{"vocab_size": 8192, "norm_eps": 1e-05, "extras": ["some layers without attention", "local attention windows", "hashed n-gram embeddings", "a smear gate", "learned residual scales", "skips across layers", "capped logits"]}
Each number is 500 + 40 x the weight over its row's rms, rounded and kept within 0 to 999. Layers, rows and columns count from 0. Numbers have three digits each. The size before them is the row's rms in percent of the matrix's.

# q: layer 6 attention query, 256x256, rms 0.0411, rows 122-127, columns 64-127
# k: layer 6 attention key, 256x256, rms 0.0401, rows 122-127, columns 64-127
# v: layer 6 attention value, 256x256, rms 0.0452, rows 0-40, columns 64-127
# o: layer 6 attention output (transposed), 256x256, rms 0.0444, rows 0-39, columns 64-127
q122 132:445518482479499446521468445506460549559535472470527497499541511474466489460553478509489503528553470462550614463497537487465497467456455517437463520543533540494427510510508482542509479431538499
k122 138:539471521535518510547513492516514534490515493468497509460477494459415517441496527482499524483447487488496618507493526538466568470513479484525504501488458510455472511446472486581471463444466453
q123 129:505446557426560535477506473500523399578438466470495526503506540551483519476510566489453489440449497489515482474492491479501504487527534484422432503526470509459524507450496530518526476521530432
k123 128:462518521544516467532537546553445511492503482522478540571555501563457498458548441524432462457460525474455486488500499473538496463515499478515467460590459489512466549506566522495534484487559517
q124 128:513536510484434530535567524546530521512427421557571511464463463501439494508525542486525542444465488440504492443496525518517499488552480541535472520481438453523407417503468597507516504519558479
k124 131:518523482426453419503555539554503455517444474477526568528488490554458477489488511525552511483484482523575512461520503496439449462410485558522459520508452501573419482504519585497561485488553480
q125 121:479494478482538457475476522514463589499482483472442518522516516494428529457519477506471423632532509587491549545459468514533523510454422468504538459561524517517461558470468517488480390391481500
k125 119:482492518528495474551502509472526510528511518490458427419438557475452552480502564458467533589515507497381529508411548584556508518478478393459493461518485510509452527441437464529447473474455486
q126 137:541564504482446493451472472512460505469460486501476533613503530530471553488504416521444466500501497513461583471498461544542454395447467486494516471423541435507513554461474488523473560538540507
k126 129:526537492520478527449464466453495499545425471533474498535444603470514473459464529513514494617446493481484533483563494481480444502459426476464502525448453468466450471495455557474530555505485475
q127 134:497545456479478463499486494512502538502472559541546502482520534502495534494441516523492491535481534458465544524528399526530505483494453482510585505473539453500511494426589451509504516492562483
k127 138:520510485547506541452462509492471486509471579490464452484445577446554466504400642507521484501550502491515508541513494532529502515516429454505540542436548507501477452454540455491503532593469472
v0 098:509537496441500599479517475428575500521526543523491461439476492521522389588441494482501445477458633512523468521488526514425488449478467502467473449528488479478540516465495585459541483528506567
o0 096:504502437456546556499467511480550537520528552523536465418467484532536408594430506515490400473498591482494471550500529539389471445474464543469482464572503490465496561488540557502492544500458545
v1 095:530496478536526528531414580453502517619510481568515573448526510515508563542562512502576566538515494476457476512480467559521524542484424526539512465501485472501467456475500473467482463494536518
o1 094:552515477459502560546434580502542565595543442554485555457521524516504566532538528540585574494507468471488537518452493570555510539466441521519493471483514534435443465458425532468495471478523477
v2 097:437606482446554455467499526481435555497497461581487418445517490495507471521524481549531481477528476521537522549452579494490429511509418465496517475463483461512513482448491528445501471444495526
o2 097:483589508445519474477484574457444541504521496561499456458483519495539466502512525496531487490528462517546497525492581504465442508473441497452550445537454482433526484467544476440513477436483527
v3 099:504510468495520483515531582489543495452551463512437500445538490540458464453572476462486604495489487510511448498470470534483498544478461506483531547523521526544512530431516494403523500492405484
o3 102:539494472509565465488589546464478489455543464515414443448511504567481471453522523472509609538490511492544468515488478505506492527507493518479565509466523502459486512421534508380517494534408507
v4 096:459467516525492534472491545522495499489502488499504458485513465503493540502464454493516427513432488507434536431586553555430572502520514484556544552501468550552488463537528545530486502546486515
o4 092:450467554512453552457530583476444511490423524487552481510501532505511517523482496526515445484474503500424529421527544523453544519513485475514532516484470539456464449520522519486533487513504477
v5 100:511460500449486537440487454520524529491438530532569505557514465478445486528566566528392510537490525487490482527452477449515563479498540464582533476478426473455505498480481431488487485484495442
o5 097:516456461470440486446476467491541477539478512580554483555533473472387502534589473568446528528492523542502489537451467474527552486448522467565554492483397552453502503440485468496487522487499448
v6 102:474571452483579434470511505528523517489500505514531449531521505485462484505503475517504555513458557535460522524541493514553509509478556494535565501539462500483543587424449535468460512540442458
o6 104:475560483488585440451527547542511524548482502520540495501488487470448497535483435501518554518521532509463509519513499488525529489469543528510566538545472504496517604438503536448500540500457481
v7 097:436481479446420524501502521474539498582525515479507456595477516497489522590527461505549507464448543506501514484531444532508480478547399455531581483495499474492511486567536488437442460525537497
o7 095:452458465445372522478477520437548484560514556485527468556489470535475559614530503513503540454499543497514496483527463488517510470536424495481556506471486502533428479542501503438448529513538513
v8 100:493456521556514401468498489519442502543520520580541528575516591562480509530409482549530565508483446513524533463534489570466445516571479507453593531507496487498474500408512498523509487526464534
o8 101:522472518552498469446485445528490543539526490560542545514525547568460490516389443555613569473506460496507553459508490525450462524514479516464545506533508516529524508435536498556515475493471493
v9 101:513540437457428478484528602478450475498507442461443447500503527476429497531585492538544456428543508414524552514455495501520426454516529579463480516524493493465486454429476508581395544538457593
o9 101:551564464458478519482544494491470487479489454456477466507495521478424530533600505517589460453503507423455523479425493540499484470543536531509470513556530530498460494430523502548414469509490590
v10 097:474533436536513529531533534558484433489461502464511509540446547524516455407533517457559533489524459499471441536516530518446492583561534479579474522540517435500509522477458484481524538511376487
o10 097:494557394509561513581519509550522436474495544475504492494464504476473449428535505534557540522526449468468497518488487556536481533549523493523494542504537457570526522497492466471556481520441520
v11 095:505478525447459512518479509504489482406442517506492452514511495538501479519525500451563525537427476572581510516425476522510480545487439455527570455503626472509517481542440631581480473464559497
o11 092:478422492392511463482445550511496507382474474510465484482497475508513494503551494516528519456445563569621523486460504516572518562471462490533559471545639506507521496539433577554546495492559549
v12 096:564480532452473563474535532494526492561520527490564522546505469426440548455600496538541534513486549475397490549515497410456436417543528505545536481517560539486505515446453525474479488500555469
o12 093:534468511497523534506535528459540459542482477518518478541563439483457542492585501550532508476548579454465491505510467412442450433542513500509561479485582490535537519466547532431508452537568498
v13 100:524572554524539514513479499504495469594532500487480536446478486480428590503498503503521520558491621547522462480567497546457477547580522513497446483458390511474496488452423493501546500515468525
o13 100:548566526471556509479452489534454461586507427506490515427494509497494586483433544477537473542479614524526453481558498500485540556519576508465491487439390486459529508462467501517542538499514522
v14 105:471501478424473550538508531476509525548528463498479482552503520515519535537471493495576442528535494402474499474448458545462481510421556515504490533507469583468419550423517494423548508491498498
o14 102:475505521447497523543542520529500503552490444528495441568496488536517519556403481467539477517535456445529500538492493508435486540438530533497475544449428548448450529426476477461553496459449513
v15 103:497534550520502485414480541502503499527522451501480504533457537497548646495478473469523516471502493520464498455457522556536467507461483497491369476483539584517468541491496461562504547462526506
o15 103:507536570504525538431490517461510579505487532502512520548474506508545589554464495482476572488508487494425459453458533540513466534488474509513400495457520576505506534498523457578478549458500486
v16 096:489540482539539505548468484489493492457562544448461435507552528525523579428535496502519508546493464540506473444426474399561566465502507512529521558497416488482489490526531520537593503485569511
o16 092:434546464548534513506440485474517468421526524430512424507576497519556521436515487484523496509485455531511494472488486453526565425539527509508552565490416453492534493564509467513595506472562515
v17 101:474537561488483426486534528538562507531550512442505518560488485566537519517442548483567529540505547383504451421530521470537539458565470533456523492474545572520529522501494479493508475486478449
o17 100:522540576464487460449512496539513536522537499520502511561487471516486553518469481509611501500444575413465504439473505415547573465517499509429544508487531526526502505460518582517497540496547483
v18 096:461614457508473495554517503565523486495578442506477438449454548522523450417573469552499486506464477488510476534590510498542602544477502522483532513453463477468479483522454513456513510472480481
o18 094:481573507519501462532533503500527538496544452495556475437501520511538445411557501508546492532509486524518503523531522566556535529498529509467558498448456476482501485484464492449480519466453448
v19 096:503514454525421520512471489538477465502536498437537498526454474508425513502448517537413503534465553456507472508504550515560469501540495506475458532560487524485499495462473493492554478452516440
o19 094:532521460530513525499516471487447498472533526432536525485473468522413495504450547488417467521428521475476487503520547518554516494542514507527481506484463532522533497488588461491573539507515453
v20 093:530495500525492387440453518536499487441502539464462534454553510503502534487461494511487505568526479497504493381432477437495505418438590500511498520567587429454496496463478520493430488497508465
o20 091:534520527527472437466503546509485513449495469472498572439522506501480527521445494521406524549539447491579538435458495428505502419484616473500499501527569417445526460511441536471534523538482489
v21 098:538432511516433475480513452493512500492510492541532496473452426517533472500475533542549506495502501460470489537582418522513471581473457522478433532467490581484487596499507495465479510457550548
o21 094:528479483482442461473494467479506481476500496533530541481475416528538488458498520545580512525502519476486497532602442503519472550464509553452433502477489562467520549511515455454445463472504526
v22 097:491532571526469475571485530497557524478436563423474417485493520529560456476471503515461512507495523569533506504482519512496504517528535536524508537426482496473468560543532504547519502600471473
o22 095:479512550503491430561510528497506486512476499435478460547493550532549446479553437552451475492493525582511523500518517477488522505521558508541507517482471496464517571554528541504505466572519519
v23 101:470505516519541495514539532497483498506466472492521527399514501490454490594490530514461457514455517542474430503465528440521594478481456477572496496501531436475472506552492531540579556507439433
o23 101:500488532510513490485540498515531506500483470490485510397550505485440554584528537522464462513455524533492451496447487428517583504485475450598505479496545456495459511525442539512557497453457443
v24 095:487595453502477536506499442569447489471573464525486471456502513477535538549543439490554543482487492539495466428434557532527530549508493501490529481430481494485468481504494464520452493485513533
o24 095:507533481483493522554515383604477541460558487497513532511477473467552479568506507445523528517471436541476479463527543491538506499538492511490562491518508516511502521516492489572464530505485591
v25 100:587449360455464470477427493572514496496467481525452442524480530534493511426529527494512526520543427513464518550466535499519448444535587503468536536499495542508488561555452510585554445485530412
o25 096:628474439465454485452428489554531480473464460528457452502464480521499523399508513500521541527521442514435499579503538515499469480559580478478536556560491514454484520530483519552538460501509473
v26 096:483595454533461503390512533503477475542396502456541512544454506618447474504536478487529511494503513485477518467576452523462620493462516480434535478530513550539493444496471465560428495492505493
o26 096:464583481495476500358505473511504463524409554486517555548457495563449468501527494540508484504501480472473484507528470528427568503531475435430492479509563518548529470517480513567427487496550531
v27 100:587469584501483550449492511491462511509481534399463585565534533502509539427430466509508487514553421501432493509603557552557488456502502492480501479475503483519524523546517446405535510582497545
o27 097:596504578471518543418474511506487522471482475445459547609537514498565522474443545489491481499528402535455503515611530587558483507493471519483542491456511487468472551590501453416558492545501550
v28 098:420494590484508557465457508518507467522549531560454539466526493540492463467503460499486511486507466539502474438515485483517441490473462503458516469466513528437516520424504594536588470531489469
o28 098:384526555516498578461461519475498516526530545549480552507494496525471525449528492451491492535506474527568525453471529497503474482455530450459494468459497510489472510439515551523563511524486436
v29 098:469491534515430450543452455435560508540410491579457581468509521576489471498551512452465496532503449398493574572536480501492535543524449504470460490514594398522501513497489477452550519500474494
o29 097:446504509430419449527440486468591536527459488556413567483565557572483409467525523518486488463527454466479535564567486503521517517512464491445485511509557433520506518546520488464542532454470495
v30 094:408433491538491451566423515431512493395501539490493537531493497429485493527481483474516595507510479530495483508594516503469437535478552541504532484493528493534440431455467487446450529488500474
o30 091:391428503524477467576435504418502542387517505457495567534476463424470494530433490440512594518436427530490484512627521521444471503504529475558532522549540495522509441490460531460491571496498467
v31 100:530471452497494502460435459496436507498468511555464491592427486523516487502525503505493572449501534486487469468465461485543496495600557441498507505536555552507483500490499519533494492460514531
o31 097:503472462525528501443449467483411517487491513545453455601422488503497466515540485515510555460529550495463498495439458492561486499574529460516498518538534529510473512508530505530507494476514541
v32 098:492549451466506531461427504554529514438489476495505490569560443497473505469543465397440473513502507543523533477466531489484482543578516486434580423452477485564514473504518529493478488472426508
o32 100:493526474533489530484446546571519452462518473476510464592525480512440486434513470428419493513492527540544563479507545459458455552582515483471597459474481498454532457488530485461533487477445555
v33 095:493417481526556540487484542488474486478520474489520475499491520598492496507434454490465554462468452497558513435513469512515456454556457517401403444536494510454474556447495557542484486543522495
o33 094:468424508527537560471494518464442460526526479519513511525481489571508480484427466504453560456503465462547557463548506505502491468542457549397435475502512506487499592493498560513483522539541499
v34 098:490540510495425610517508489544511479414584548544452409562469526536495543473458510550471562463549489490518481537573524482494498466456491460560423473510529494537537510448507550501535497502402519
o34 094:489562532522430561505515486572523479408545520542503405527500548549460499469460551582441515457523472516502466504549500451501482506496491487532456473569487482503536535428480525497535463479416557
v35 095:411457554515534533460441591510505479522533513503460557451514491500439460520538568488523461532456490487480527445494550456507521484555524481498532481482561462447503534469511513519433520535546493
o35 093:398493518515559559468431497527521499496496474500481546459518483507483478550555570533535416564448446477522547482440551442458540459552524494477482531469567451501440519514522556510403525528518464
v36 096:527505477511593471477496527477440510465522516420475534466557471521527413525461491484506497512433586490509522526522482461507512426461474482473518492561503484483499606527530535460525531453456486
o36 094:495536487467591467451532537424467544485504527421469530500544459543543392511435495527495484493504547488558497539500511468487496464509446468477522465459508502456524571547533484485545551494442463
v37 099:474521497575493516421532467450508499563541504521476444535502479460486520509482528474465551502452392514427577537556535539505536465458454523478460512479502454524527508507585426524507511475532419
o37 096:465485496524527444423521476487554543508548516505479494525497483484447536520470536522490520491462420466513570538508509596522499509480508501483380508472502484527485484556504472509491511472494398
v38 093:439557513541459528450474505473449493427441521501437453523477496502513429424415485508507453501443440525491503537455465500456544487514454517545487494505496467530500474476517458565512537403489602
o38 092:421520447502441497475496528404473440470432450483490455488469493439497450443386492512449477559460431496492494508486538493516550530497536527520532470462494449526512483460503458546455544528479569
v39 100:476449520471517529551520449482568510482470507476475514540509503488530492494480481595490449488532484583468490535576556533478508422503371517497463451502515469539485576548439568467495501471540448
o39 100:486449500526523524540553437467535494494502520468510517518474539517499468523472461537455468496530504569509527542522533535523484454563382547501473465524493459546505580516429564477458497493525437
v40 102:509489471516429460530548557473521476474470520439487522570526530509477458546538488505437459475448468532505549469520443533478464510479482480553520503537468565505502436476504477460514470489556483